python train.py --activation="squared_relu" --norm_place="post" --init="normal"
Each number is 128 + 24 x the weight over its row's rms, rounded and kept within 0 to 255. Layers, rows and columns count from 0. The size above them is the row's rms in percent of the matrix's.

# layer 2 MLP up, 3840x640, rms 0.0163, rows 465-486, columns 0-159
size [ 99 110  99  96  99 104 100  93  95  98  98 100  98 100 106  99  93 103  91 100 104  99]
[[ 99 127 118 136 100 143 161 115 154 137 107 135 123 115 123 119 149 169  99  73 150 128 156 110 111 139 117  78 140 106 142 127 162 111 144 136 111 159 136 111 146 143 109 132  89 142 164 111 129 114 166 108  82 148 127 143 131 101 107 135  83 121 122 132 119  87 138 127 125 132 124 122 184 148 108 144 143 109  81 135  79  64 121 131 136  75 136 145 139 100 102  94 115 110 118 142 113 101 150 135 127 151  98 139 135 150 119 170 148 190 130  91 130 150 130 101 134 140 112 132 145 128 158 159  58 147 129 137 132  90 127 134 150  95 138 158 106 149  88 126 152 175 141  88 120 135 133 134 125 119 143 120 167 100 116 162 113 132 107 167]
 [152 137 128 114 114 146 115 135 109 174 125  71 120 136 140 132 162 123 154 104  86 136 159 122 102 156 132 145 157 160 108 111 132 128 124  75 126 140  88 114 156  95  85  58 147 111 167 156 113 110 113  74 134 130 130 102 106  91 148 108 119 171 140 152  85 128 151 132 153 103 129 136 129 155 101 110 118 118 160 137  75 134 117 121 121 119 146 105 124  99 120  81 132  98  99 116 138  87 102  89 140 154 109 117  92 117 138  90 140 136 150 130 118 172 136 153 144 121 110 130 103  82  79 121 102 135 138 127 146 145 147 142  98 128 162 107 119 159 157 112  72 129 104 125 126 139 193  68 178  97 153 146 138 153 143 145 123  80 148 156]
 [157 156 118 119 117 115 126 134 180  86 155 110 148 163  95 128 182 153  98 101 141 107 108 166 126 147 119 120 112 164 131 109 173 136 113 162 133 110 111 160 136 110 113 110 104 111 111  82 167 115 120 130 112 142 131  98 122 100 113 166  98 155 120 129 140 149 139  95 151 116 128 114  92 149  96 117 127 102 147 132 138 115 111 111 115  94 149 139 104 116 150 130 130 110 136 123 194 140 138  89 152 152  98 123 115 153 128 158 125 113 153  92  86 144 155 122 122 109 110 121 142 142  82 145 125 100 110 123 129 120  98 131 134  98 122 135 126  92 119 112 112  78 164 151 104  97 138 118 103 174 139  68  91  52  92 197 138 127 112 169]
 [175 175 158 116 160 133 103 124 137 113 124 140 126  71 136 184 130 201 101 135  98 142 105 119 131 159 148 115  97 148 125 109 136 150 122 147  97 123 104 120 105 167  93 156 106  83 140 110  88 129 135 114 135 107 195 153 136 134 177 115 123 155 147 164  99 166 152 133 133 105 123  90 134 148 130  88 141 104 150 119 150 101 161 125  92 119  98  96 142 143 104 124 105 136 121 159 119 125 106 109 104 150 120 126  96 120 123 127 117 108  97 106 126 133 148 113 127 141 108 108 141 176  93 111 115 120  98 152 125 131  74 141 140 110 147 128  88 128 107 122 117 115 108 165 146 157 134 163 188  96 120 133 115 127 164 131 110 153 126  85]
 [144 128 135 118 134 118 173 123 134 127 152 116 137 140 112 134 101  82 147 125 110 150 128 124 134 131 143 139  85 110 145 125 150 145 145 128 125 135 123 125 144 106 152 186  92 104 122  98 134 139 109 168 169 109 105 120 135 112 165 150 149 103 144 148 153 164 125 171 130 119 125  79 149 165 137 171 114 132 110 143 148 127 146 112 119 156  81 106 134 112 146 132 118 140 144  83 149  98 167 116 107 152 179 156  93 135 144 137 158  98 178 107 146 120 129 123  96 127 132 146 180 113 141 132 123 118 120 131 121 124  83 157 121 154 116 118 161 101 140 145 181 163 125 166 145 161 192 131 121 110 126 146 119 127 102 157 120 108 137  93]
 [151  98 113  79 125  59 169  90 124  80 115 141  85 129 128 127 105  94 110 120 153 147 104 137 132 142 129 121 124 154 124 115 112 110 147 123 124 133 144 110 135 157 109 119 148 128 111 125 184 109 161 101 131 158 138 140  91 159 166  98 102 125 196 199 150 142 119 155 156  97 140 157 125 135 139 104 185 172 121 137 122 109 112 125 153 180 137 147 122 132 119  88  62 147 115 121 130  90 116 147 160 149 114  87 138 110 123 104 168 108 160 122 139 140 144 142 146  98  95 122 129 143 128 118 119 129 152 112 107 142 170 165 146 140 106 125 148 162  94 117 133 140 116 119 116 105 100 121 167  82 130 115 134 122 148 144 147 106 119 125]
 [135 106 137 123 127 109  91 126 125 145 128 109  75  95  91 138 101 121 127 163  89  81 103 190 155 118 118 117 101 103 104 161 104 126 114 129 162 127 119 117 118 157 159 150 104 110 140 102 133 113 176 130 136 139 106 130 136 147 120 109 126 113 129 148 105 131 112 149 148 121 107 106 160  84 141 161 109 142 126 156 119 133 129 125  85 104 116 105 139 102 131 116 109 138 124 141 155 112 122 148 143 172 102 122 131 155 115 130 165 111 139 137 133 115 146 156 166  93 137 121 124 126 150 176 150 116 146 133  96 118 101 105 137 108 106 147 177  93 120 155 125 120 156  99 139 112 106 166 118 130 131 113 126 128 164 111 133 125 132 179]
 [116  87 117 153  98 139  85 138 142 109 114 144 116  83 113 128 110  92 131 121 106 118 134 165  72 151 127 139 166 127  84 121 153 150 121 162 109 161 150 119  86 138 103  88 144 136  97 133 100 124 126  98 140 112 132 122 124 135 142  81  89  98 132 140 149 108 121 125  70 142 106  99 125 156 109 144 124 144 123 137 132  87 135  91 122 132 111 150 140 172 115 131 110 173 120 114 129 144 162 114 145  94 132 140 115 125 114 153 158 135 114 114 162 121 142 137 115  90 114 162 136 127 151 140 135 110 141 149 120 131 136 129 100 174 122  93 147 110 137 119 125  87 116 181 140 155 107 137 173 128 101 162 124 160 138 142 133 107 101 135]
 [106 137 106 117 104 138 133 116 155 143 112 150 108  87 115 160  84 148 131 122 142 114 101  88 105 145 127 129 143 129 139 117 101 110 140 144 150 142 129 135 116 173 149 105 143 153 143 105 103 153  89 131 150 154 141 124 144 122 133 114 136 121 135 154 172 137 112 123 141  89 121 121 132 124 155 110 146 126 139 145  90 130 176 132 113 155 121 110 140 118 157 132 154 122 107 111 182  92 152 130 152 135 119 152 139 101 124 143 156 134 158 119 100 124 111 117 169 112 167 117 123 101 138 135 129 118 149 113 131  98 156 119 165 144  90 137 131 134  99 141 134 101  76 173 113 122 133 124 174 146 132 136 121  97 144 117 115 114 148 100]
 [118  70 157 161 147 149 143 125 126 144 131 142 139 131 130 162 136 139 128 117 162 126 123 159 119 123 136 113 101 132 169 103  82 144 112 140 137 126 137 157  90 145 194 145 151 132 142 116  91 144 151 150 165 104 130 124  94 161 109 114 115 147 106 130 128 129 168 100 146 142  97 154 135 118 105 116 154 137 105 115 145 157 169 153 146 117 130 177 144 149 125 144 111  74 126 140 111  92  94 145 135 107 143 152 116 127 105  96 113 125 157 119 165  74 145 166 134 138 139 156 169 125 128 145 136 131 128  75 122 124 110 138 155 123 118 158 149  76 152 188 105 111  86  91 162  64 149 129 118 137 120 101 186 111  86 101 144  96 143 119]
 [143 169  94 115 151 136  66 101  93 106 172 140  96 144 142 126 188  77 187 144 166 138 134 142 171 116  80 100 109 145 147 154 152 113 106 108 169 114 148 118 109 164 148 120 117 136 111  81 135 112 137 106 129 119  87 115 110 126 179 116 134 150 106 134 183 142 152 102 113 133 159 107 201 129 123 141 129 125 142 138 135 122 136 130 119 108 142 166 102 104 146 147 143 108 120 150 126 126 120 163 119 104 114 131 172 119 129  82 127 175 113 145 136  98 164  94 151 147 153 129  96 120 161 169 134 160  97 147 177 165 111 129 165 182 146 143 123 174  97 129 135 141  98 133 151 101 110 132  93 121  86 147 159 165 141 136 103 159 131 102]
 [137 156 163 113 122  93 132 149 120 142 131 138 110 124 109 150 158  85 122 143 117 121 160 145 113 155 131 151 117 131 123  97 152 126  96 137 116 143 154 133 145 134 123 154  98 134 133 111 135 131 112 128  93 125 147 135 125 110 136  96 139 138 130 129 143 141 110 121 133 107 137 113 122 117 133 148 186 102 144 128  92 101 140 140 110 126  78 117 132 132 114 101 110  89 151 108 127 152 171 108 128 151  92 113 139 119 170 139  84 107 140 127 108 115 147 143 131  93  86 138 129  92 161  77  98 120 150 124 126 117 161 128 122 144  99  97 102 118  60 108 106  94  92  60 108 127 147 114  91 133 102 101 165  95 149  79 137 131 131 128]
 [122 136 103 135 147  99 152 115  71 132 115  82 143 104 144 155 118 118 155 123 192 147 172 157 150 105 125  94 142 166 110 149 122 112 115 130 150 156 126 120 153 134 120 137  78 161  93 142 127  92 121 108 157 175  93 150 152 154 144 137 140 120 159 144 142 129  78 139 120 113 106 117 148  94  92  96  94 157 106 130 141 115 162 125 147 131 106 150 134 137 126 161 149 156 114  79 131 152 113 145 170 105 121 144 109  95 123 141 104  88 136  94  80 100 142 153 118 122 119 145  89 149 117  90 143  93 111 129 115 116 162 147 153  89 126 110 123 136 129 105 125 103 119 106  98 113  87 161 128 155 134 143  93 115 164 179 126 135 138 130]
 [148 108 157 103 134 127  92 142 147 147 128 127  73 118 164 105 126 162 102 140 121 141 155 121 170 151  92 116 131 106 154 108 122  94 120 118 123 134 139 155 103 105 140 124 150 122 140 170 102 112  85 183 110 114 127 178 100 141 136  81 130 109 126 128 157 128 144 128 103 137 114 107 170 184 193 154 160 169 138 109 190 141 119 102 141 139 109 108 143 136 154 158  95 132 112 138 141 137 124 133 144 115 133 152 114 114  80 149  84 128 151 148 144 112  84  99 125 143 131  90 129 132 130 134 131 117 133 109 125 168 118 156  67  97 145 127 165 125  93 153 117  99 180 101 121 147  98 105 156 112 160 134 126 120 124 159 120 131 113 131]
 [134  78 146 136 157 141 105  91 165 117 125  87  93  90 141 107 160 131 135 159 115 141  80 149  99 144 132 142 182  68  92 139 124 114  98 140 105 141  95 129 141 101 100 122  97 109 133 132 131 123 103 166  99 106  81 116 132 170 114 126 107 181 132  95 101  98 132 110 145 139 118 120 109 118  84 141 145 142 114 176 185  99 158 156 175 117 121 128 164 122 132 127 131 154 159 137 112 144 159  69 136 110 140 139 105  83 112 119 143 107 114 157  96  82 124  82 164 121 134 152 143 118 182 119 146 127 139  93 106  79 120 168 103 116 127 164 148 137 135 147 145 115 101 120  91 106 120 108 159 134 176 122 146 133  92 122 157 123 134 160]
 [152 156 134  98 124 145 130 133 131 131 133 134 123 134 128 139 139 146 141 140 157 137  96 100 126 135 124 130 126 136 170 117 112 151 140 149 126 108  83 117 123  87 136 110  58 103 134 130 129 113 148 116 130 154 132  81 102 137 135 146 148 149 165 158 106 129 113 113 175 140 115 156 132  94 120 108 137 130 117 138 146 111 115  97  84 101 168 119 137 187 150 119  97 136 152 133  93 148 126 127  95 134 128 121 114 101 154 113 158 178 145 109 153 145 138 215 149 126 104 163 127 127 116 163 186 182 132 136 178 112 137 124 130 136 128 113 133 102 140 158 137 149 107 115 123 180 143 113 120 100 139 104 138 105 123 135 104 152  86 116]
 [150 135 165  99 152 150 119 141 117 137 145 130 151 111 162 133 182  77 136 120 190 102 137 185 141 137 126 133 178 161 150 138  79 107 147 123 157 115 126 114 173 102 140 102  92 146 149 119 155 149 166  74 142 162 107 174 138 120 157 141 115 164 160 139 132 112 139  98 123  82 152 101 105 116  84  96 114  96 143 157 116 142 177  81 139 126 151 132 141 137 114 110 125 114 130 124  94 111 119 121 124 120 116 121 154  96 163  95 158  66 140 122 151 112 132 134 140 141 138 115 102 102  90 196 126 170 139 111 131 148 181 128 136 160 107 124 159 111 153 135 131 129 158 185 177  91 120  86 162 111 104 114 153 131 140 159 162 124 139 102]
 [140  89 137 128 114 133 136 135 100 156 135 131 172 129 134 107  96 178 109 170 124 147 123 160 131 114 132 163 137 102 169 144 133 139 158 141 133 123 106 125  86 149 134  86 168 114 138 126 141  99 149 141  73  97 184 126 134 149 133 109 143  77 113 123 136 100  68 115  93 140 130 100 106 103 103 179 159  95  56 124 133 179 136 142  97 132 170 139 122 139 161  85 116 145 111 125 103 155 102  92 107 132 141 111 106 123 111 133 163 136 134 113 116 161 121  97 162 134 124 140 161 126 113  94 141 126 149 100  65 162 128 136 105 178  92 156 112 156 110 163 131 154 140 103 130 152 129 121  88  79 103 107 141 153 127 153 110 136 121 139]
 [135 157 135  97 122 152 129  99 152  54  88 112 100 114 138 147 154 141 159  90 130 111 137 143 140 151 125 102 123 159 118 113 170 120 110 161 135  95  87 125 133 112  87 118  99 123 126 149 136 194 134 106 149 182 140 135 127 117 120 118  98  80 134 147 123 107 111 137 124 147 107 112 150 103 123 123 142 139 127 128 132 158 170  87 134 118 172 127 100 124 122 147 144 145 138 120 198 141 152 119 132 125 138 153 168  91 116 125 129 135 131 107 120 103 107 100 107 125 146 117 160 121 150 146  94 165 119 116 148 120  96 156 140 111 118 110 114 161  74  86 114 122 133  90  89  88 146 119 114 133 182 147 176 109 128 139 132  91 110 152]
 [113 140 147 139  88 139 128 124 118 108 130 136 119 102 116 140 128 128 114 107 150 143  74 118 147 131 124 134 108 162 152 156 110 108 142 136 119 126  86 149 104 111 139 114 160 144 110 127 125 110 136 158 159 139 142 110 125 141 157 167 188 147 126 143 151 144 114 146 145  99 182  89 112 132 140 183 177 122 169 134 124 135 118 132 138 117 124 124 100 104 131 130  91  97 103 131 143 174 164 136 100 164 131 197 154 114 156 123 107 120 162 136 131 162 128  84 133 130 102 146 122  98 122 130 179 147 121 125  91 144 100 131 110 142 111 140  93 158  82 145 150 150 170 133 119 113 126 115 122 128 144 136 116 148 115 127 126 135 135 128]
 [163 124 143 112 129 117 114 123 150 103 175 135 136 133 179 145 118 144 144  93 177 151 110 115 115 165 141 102 115 106  98  87  87 139 127 120 127 128 151 126 119 172 141  95 133 152 132 143 130  84 114 138  72 107 136 147 161 147 122 125 134 119 165 100 104 122 121  43 154 122 152 115 158 144 154 140 138 131 144  87 131 113 137 164 166 111 119 132 132 124  95 125 135 115 159 140 106 187 107 102 101 145  98 149 101 160 118 110 116 147 128 120 138 129 147 157 134 127 146  77 175 150 125 125 157 142 153 134 157 162 151  92 120 118 160 142 121 120 152 114 148 115 148  93 181 141 124 124 140 117  66 114  85 109  83 121 157 102 109 108]
 [115 124 178 145 132 153 109 103 131 108 144 130  98 129 118 133 130 103 146 141 132  90 120  97  96 155 153 119 166 105 122 154 127 117 159 115 134 120 110  87  82 173  97 143 160 119 154 157 156 125 121 102 144 154 101 127 148 126 154 145 100  88 110 114  66  64 128 148 126 116  99 161 133 118 169 113 109  85 160 119 153 145 139 116 104 120 169  89 136 118 167 104 103 117 123 144 138 140 111 131 137 129 137 150 104 137 109  89 110 126 144 142 123 136 135 174 154 128 171 145 135 143 112 164 149 197 102 102 111 125 159 158 169  84 150  82 105  80 117 119 120 117 129 144 135 132  99 106 143 163  96 142 121 105 120 122  92 109 134 122]]
# layer 2 MLP down (transposed), 3840x640, rms 0.00799, rows 465-485, columns 0-159
size [ 93  98  99  96 104  90 109 102  98 100  99  98  94  96 102  99  96 102 104 102 100]
[[124 136 139 164 158 115 161 166 127 126 168 151 102 138 141 177  97 125 140  95 103 120 145 104 127 158 161 159 144 139 129  98 161 121 110 133  99 113 122 130  97 132 138 132 159 118 168 133 116  96 131 180 125 171 112 142 116 124 138 123 123 124 156 111 165 154 123  99  90 131 142 126 169 128 140 104 172 132 102 121 124  93 108 142 109 100 155 153  84 117 106 132 143 110  97 133 130 106  81 120 109 149 166 117 135 124 178 131 179 152 124 129  84  68 137 130 136  98 172 125 160 147 145 103 159  86 159  95 178 136 163 152 103 131 109 125 146 174 164 108 116  90 124 147 132 133 145 136 126  94 118 115 122 151 185  85 134 124 115  80]
 [143 132 106 139 110  82 171  68 131 102 110 119 104 159 174 153 119 138 107 148 128 115 108 161 155 105 119 158 129  87 170  97 123  97 111 107 151 137  95  94  79 157 146 134 102 165 133 127 126 130 117  88  71 134 117 133 118 189 139  90 110 137 117 142 156  94 121  86  98 131  93 124 118  67 153 129 135 150 118 138 190 133 123 109 106 106  86 125 152 156 205 146 110 116 144 168 114 144 155 100 124 129 148 107 115 157 138 145 106 141 112 164 107 142 101 138 148 115  89 103 163 139 166 130 124 149 114 127 117 134 127 149 104  77 152 117 150 113 144 136 161 147 114 142 110 137 125 138 116 144 163 128  89 121 149 152  66  91 114 144]
 [139 121 140 144 135 127 152 146 116 135 107 115 144 117 144 160 118 167 120 128 166 127 135 110 150 141 131 107 123 107 134 126 150 141 190  97  82 122 119 161  50 112 140 114  79 129 132  94 137 152 134  90  90 123 124 109 125 122 118  51 130 119 160 146 103 103 130 122 114 104 134 130 122 125 130 126 117 136 130 120  94 122 154 120 166 158  76  90 138 124 152 126 155 153 101 164 139 146 100 140 100 132 103 108 132 121 121 173 108 151 124 153  99 114 110  85 159 132 106 130 117 151 100 129 142  80 121 145 139 126 128 110 128 156 138 129 141 112  91 106 130 139 150 171 105 148 149 123 137 116 152 146  98  87 102 110 110  83 144 112]
 [109 164 143 122 114 115  74 145 158 121 139 147 160 114 139 113  91 117 145 140 118 137 105 155 148 127 143 128 147 134 159 121 106 119 132 105 116 107 129 140 105 132 121 100 144 138 105 131 104 100 126 110 115  99 134 109 157 141 150 138  98  86 103 113 154 141 154 159  83 140 118 116 135 124 137 106 116 129 126 120 199  83 141 191 133 128  89 133 166 126 120 136 113 103 132 186 125 131 122 133 123 177 112 101 164 164 131 157 142 117 154 173 148 152 128 111 102 152 131 112 142 136 134 115  81 146 157 145 147 170 107 133 134  89 171 113  75 154 173 118 127 128 134 106 145 159 107 129 150 130 138 153 133  91 121 102 115 109  89 103]
 [121 150 144 156 162 125 121 139 130 134 110 160 121 130 115 102 144 119 142 122 124 100 140 134 165 133 122 129 139 110 151  98 155 128 125 136 108 112  92 102 107 113 140 147 122 109  98 155 136 117 139  95 122 102 106 145  98  94 128 149 123 147 103 147  67 124 120 174 121 114  96 117 126 129 190 129 111  93 106 112 109 151 149 130 127 141 152  77  99 169  97 135 100 134 143 124 121 104 155 110 141 137 120  88  95 138 162 116 136 145 145 108 128 136 139 130 105 175 122  99 106 122 122 113 125 128 127 136 144 166 120 124 141 141  92 108 145 138 114 141 158 117 129 120 144 155 120 149  73 136  82 130 119 130  98 107 116 168 177  97]
 [ 96 122 128 150 113 142  88 136 166 155 131 163 152 124 206 180 153 142 160 149 137 130 140 122 119 127 135 141 181 128  91 119 112 108 135 122 152 139 172 118 121 136  85 142 127 147 109 105 149 117  92  92 172 120 140 110 145 104 114 128 115 104 106 138 104 139 151 140 146 166 138 151 147 112 115 129 120 132 110 130 114 142 156 210 111 136  99 115 101 127 110 119 158 121 161 150 117 108 112 123 124 137 118 135 147 143 136 161 100 198 130 132 132 113 120 137 116 137 139 103 157 121 134 120 147 214 150 190  92 121 105  94 139 145 128 115  79  88 154 169 142  75 130 180 165 172 104 139 152 143 148 160 127 125 129 135 135 154  96  75]
 [100 125 104 108 105 100 133 135 105 128 104 164 151 121 190 145 140 146 146 152 110  94 138 127 120 133 154 114 106 105  85 168 128  81 112 140 163 121 147 109 156 149 160 112 130 133 100 109 117  87 126 137 105 110 149 122 145 137 117 139  92 120 130 107 129  94 136  58 149 136 143 135 118 156  84 136 117 112 134 136 145 128 112 114 148 144 120 106 131 113 117 130 155 138  79 111 118 130 128 107 105 126 171 155 135 162 142 134 114 157 153  94 160 136  87 156 122 137 187 148 140  97 132 124 150 181 158 113 134 108 109 118 124 102 114 138 101  97 147  91 147  68 134 159  94 136 123 125 122 125 112 131 142 119 130 112 112 145  92 115]
 [181 169 141 138 131 163 122 102 127 153  99 112 111 161 114 129 117 106 117 107 123 139 120  81  77 115 164 117 162 123 129 131 157 147 142  97 134  75 106  99 134 153 155 135 126 164 124  79 119 140 112 137 122 179 107 143 159 146 124 136 120 134 188 110 118 181 144 161 143  76 129 115  88 114 117 142 129 113 133 116 140 105 127 148 131 132 184 111 142 119 141  80  93 130 144 161 156 129 134 139 114 114 102 119 144 130 144 126 140 103 130 146 129 149 117 116 134 163 123 155 108 109 146 123  98 159 114 133 131  74 113 153 126  84 137 140 120 158 127 111 132 128 114 136  90 173 142 160 125 107 105 142 134 132 107 111 147 108 163  99]
 [127 109 142  83  94 143 132 112 110 125 142 116 138 111 136  66 177 120  77  99  84 110 139 151 127 125 175 148 156 121 145 111 145 125 113 120 137 105 184 118 101 140 153  85 153 110 104 152 118 117 102 129 132  93 138 176 130 162  93 107 121  79 152 141 138 129 137 126 160 127 113 102 158 129  91 141 156  48 125  51  98 134 136 119 102 171 131 157 139 164 144 131 153 117 126 142  91 118 126 105 118 132 154 128 150 109 121 143 169 130 117 126 146 129 144 148 112 160 156 148 112 111 115 138 136 132 164 149 124 119 155 139 179  93  91 162 130 124 105 129 130 150 132  92 133 143  95 153 127 103 134 125 123 170  93  98 139 138  91  95]
 [163 153 143 130 174 101 151 121 125 127 126 130 117 123 113 113 135 145 110 162 129 109 146 131 105 123 149 155 114 161 115 128 160 146 110  75  97 136 141 119 132  94 118 124 117 115  97 149 145 133 148 131 128 138 160 115 131 102 114  93 140 137 200 116 129 124 116 108 165 152 179 158  90 113 159 134 167 143 125 119 113  93 120 105 129 145 127 147 124 160 102  67 111 118 100 121 150 139 141 153 161 106 103 108 149 130 132 128 131 157 161 123 135  98 118 117 130 158 147 151 155 117 137 143 136 126 131 125 121  87  94 161 135 160 145 125 129 130 126 112 131 159 135 134 130  99 111 138 149 120 181 154 120 111 114 128  99 156 143 151]
 [113  91 151 103 177 173  76 112 142 137 133 185 141 131 126 117 142 108 109 130 100 106 123  87 150 154 147 115 113 130 125 121 144 108 123 123 115 107  96  75 125 124 117 113 128 116 134 173 139 129 120  92 118 109 161 150  96 164 100 142  75 174 124 101  85 141 153 116 129 149 104 162 192 112 130 144 147 108 153 126 124 203 160 145 124 152 119 112 149 158 136  95 147 151 137 111 104 183 102  83 110 141 120 148 150 144 142 156 136 107 139  64 143 138  87 164  87 114 136 112 103 107 113 121 123 214 104  83 166  98 146 111 146 116 112 156 134 127 112  96 135  82 114  86 138 101 151 100 121 128 148  84  93 157 118 129 166 100  95 130]
 [116 112 120 133 117 148 129 139 114 145 132  96 158 152 114 102 135 109 127 174 124  98 134 109 127 129 113 117 147  84 118  81 114 116 135 100 123 112 105 130 156 113 142 102 128 134 140 129 158 185 165 102 117 101 129 108 131 159 116 127 108 121 151 132 113 100 147 117 158 170  96 107 112 121 132 139  97 146 137  81 129 109 125 141 130 121 133 132 131 114 113 120 141 115 134 131 105 134 118 114  98 100 199 102 145 149 137 160  97  96 121 157 130 119 149  71  99 144 179 165 170 126 134 128 158 145  96 125 129  94 109 125 142 135 169 155 148 114 160 112  97 151 153 107 155 123 110 115 141 154 172 148 164 113 133 101 128 157 121 140]
 [166 136 172 113 158 134 107  90 163  88 103 115 136 123 168 119 112 117 125 109 130 122 105 137 115 131 111 168 128 106 158 109 161 125 134  97 133  81 124 124 157 139 165 143 111 144 116 150 156 114 117 131 147 105  77 154 128 151 125 130  99  92 105 118 126 160 136 102  89 139 145 156 134 128 140 121 114 110 105 122 108 100 134 145 124  95 129 139 131 125 156 149 107 131 118 160  82 135 144 144 138 138 144 115 142 175 141 115 153 132 169 104 165  85 129 152 121 153 112 135 118 140 133 130 143 154 156 120 146 162 161 115  88 136 166 160 141 130  86  93 158  86 174 106 138 144 131 113 194 118 149 126 128 168 149 123 134 113  84  96]
 [112 123 131 145 143 130 162  95 147  76 115 103 136 119 113 144 114  96 145 108 126 152 121 151 149 105 121 174 121  98 125 112 134 107 178 123 100 152 148 117 159 116 143 136  95 122 110 120 143 115  84 109 131 141 131 141 138  92 139 155 114 143 127 129 115 153 126  95 154 112 160 114 117 152 164 118 115 126 150 160 135 148 129  96 149 125  84 140 151 142 114 120  66 167 150 119 116  97 172 151 151 139 132 142 113 131 142 142 100 135 172  91 125 170 144 112 152 121  80 114 102 151 142 153  91 102 150  91 106 110 125  80 137 147 103  89 138 150 115 146 149 164 107 139 140 129 126  97 142 132 137 143 112 110 110 125 153 130 109 185]
 [ 88 113 152 133 146 129  89 121 113 133 136 162 114 124 153 156 167 132 128 140 142 131 123 117 155 131 121 155 127 133 166 137 158 117 156 158  88 119 144 161 136 116 150 152 150  86 152  76 119 150 147 108 153 128 117 112 136 132 128 142 136 114 140 119  90 135 114 136 109 101 155 150 142 148 137 160 171 122 139 124 147 138 121 147 101 117 108 129 100 134  95 113 143 100 122  84  98 149 139 151 151 119 132 140 144 135 119 149 139 109 123 133 129 135 131 155 149 123  94 157 110  89 123  98 148 121 143 155 141 125 172 148 177 142  97 107 129 103 153 114 136 142 104 152 128 128 157 149  75 138 110 196  97  97  92 121 128 135 135 131]
 [133 106 106 118 134 112 122 140 134 120 112 152 175 141 130 121 144  88 108 121 157  66 164 119 155  90 121 140 139 128 151 126 105 139 134 167 145 144 111 129 171 136 152 108 143 108 131 120 145 126 139 104 162 111 184 129 122 109 165 137 143  97 108 113 142 107 113  85 149 153 174 118 132 133 166 156 173  99 123 134 159 110 134 154 145 142 147 175 133 120 112 130 141 122 149 173 104 157  87 117 101  83 110 157 126 182 123 125 107 116 148 106 116 180 108 121 141 105 145 107 115 127 140  67 100 119 132 168 125 135  91 123 194  96 137  83 104 162 157 112 139 108  99 138 139 108 103 148 140 100 132 134 105 138  81 129  98 100 128 147]
 [162 130 171 173 181 142 126 108  95  79 123 131 155 141 149 108 119 123 170 136 142 118 128 126 128 105 113 121 137 124 153 125 153 120 177 165 139 134 171 126 129 131 141 122 139 106 139  42 138 136 106 127 142 105 156 122 140 127 111 138 109 127 177 110  94 115 156 131 122 135 125 122 140 119 141 135 124 138 110 109 128 122 120 144 144 161 138  82 140 125 133 141 130 132 128 121  87 163 123 110 100 127 140 133 168 144 102 136 110 147 116 100  94 116 124 147 144 158 137 161 114 145 109  90 137 186 123 140  92 185 112 131 133 141 113 144 129 146 106 157 106 129 125 119 112 148 128  80 102 178 134 100 146  94 123 127 137 139 116 110]
 [103 165 163 147  87  99 128 112  93 119 112 102 134 142 122 134 136 121 145 122 178 120 127 124  95 150 133 169 119 119 120 105 112 128 121 119 144 147 161 183 136 115 130  80 158 162 152  82  99 125 135 135 123 135  80 100 120 133 104 128 115 100 145 140 122 157 147 120 111 118 153 120 125 164 118 108 117 195 135 161 168 121 132  96 141  68 108  95 120 118 133 133 126 148 159 166 133 142 156 165 140 112 127 127 139 108  99 103 176 186  98 118 108  98 132 122  73 157 190 134 134 145 103 168 125 136 117 125 129 131 169 100 139 125 163  96 143 114 144 166 106 127 163 121 105 136 152 135 173 152 119 129 132 128 119 116 114 126  84 163]
 [135 137 127 120 138 120 145 181 120 134 147 125  99 116 140  95 124 138 131 141 164 159 166 116 121 127 142 154 134 132 130 116 159 152 125 120 133 112 117 126 121  97 117 103 141 134 130 129 127 115 111 123 136 117 104 129 135 123 109  86 128 110 141 151 176 101 111 165 163 157 139 138 123 155 121  87 121 132 113 152 147 123 143 140 130  94 122 136 106  94 158  80 145 112 122 130 132 128 103 120  93 124 143 145 107 117 128 160 164 119 121 168 143  96 136 129 148 142 112 145 115 130  90 146 181 127 150 145 156 126 143 138 133 137  98 127  98 116 121 147 117 123 100 120  92  98 105 122 128 120 138 135 124 124 178 111  95  64 119 121]
 [150 118 117 138 185 129 114 113 128 112 134 147 163 129 162 164  97 137 131 161  69 166 114 133 129  89 101 171  83 115  87 127 153 110  99 142 122 155 171 135 161 141 151 155 137 153 168 142 139 104 147 140 124 145 111 159  77 163 135 127  79 102 180  89 133 122 120 130 119 140 128 120 119 154 129  94 150 118 193 140 103 133  92 133 128 141 157 124 121 131 122 118 112 131 104 115 134 149 111 115 124 165 143 117 107 146 131 135 133 101 133 100 126 101 141 111 117 153 124 149 158 120 162 148  78 137 141  71 156 128 161 152 124 151 165 150 161 112 136 126 121  81 173 139 165 130 134 140  99 126  92 116 111 101 148  72 160 107 111 141]
 [124 116 120 120 173 141 114 149 117 108 114 161 150 186 127 111 113 122 106 127 170 127 146 125 131 148 105 136 111 152 148  91 146 112 130 118  79 135 134 113 124 107 102 150  92 120 149 162 121 150 154 163 166 156 129  91 114  97 145 157 165 175 151 151 122 122 100 156 105 166 135 102 122 138 110 137 118 160 145 125 120 176 136 107 113  97 149 170 145 122 120 145  66 100 140 149 166  83 109 144 122 125 117  96 115 131 157 122 154 137 137 117  96 128 124 145  87 131  99 135 109  88  91 112  71 140 136 126 133 125 138 161 130 140 102 103 157 124 106 107 123 142 136 123  99 134 126 101  87 102 190 121 114 105 135 162 105 155 191 146]]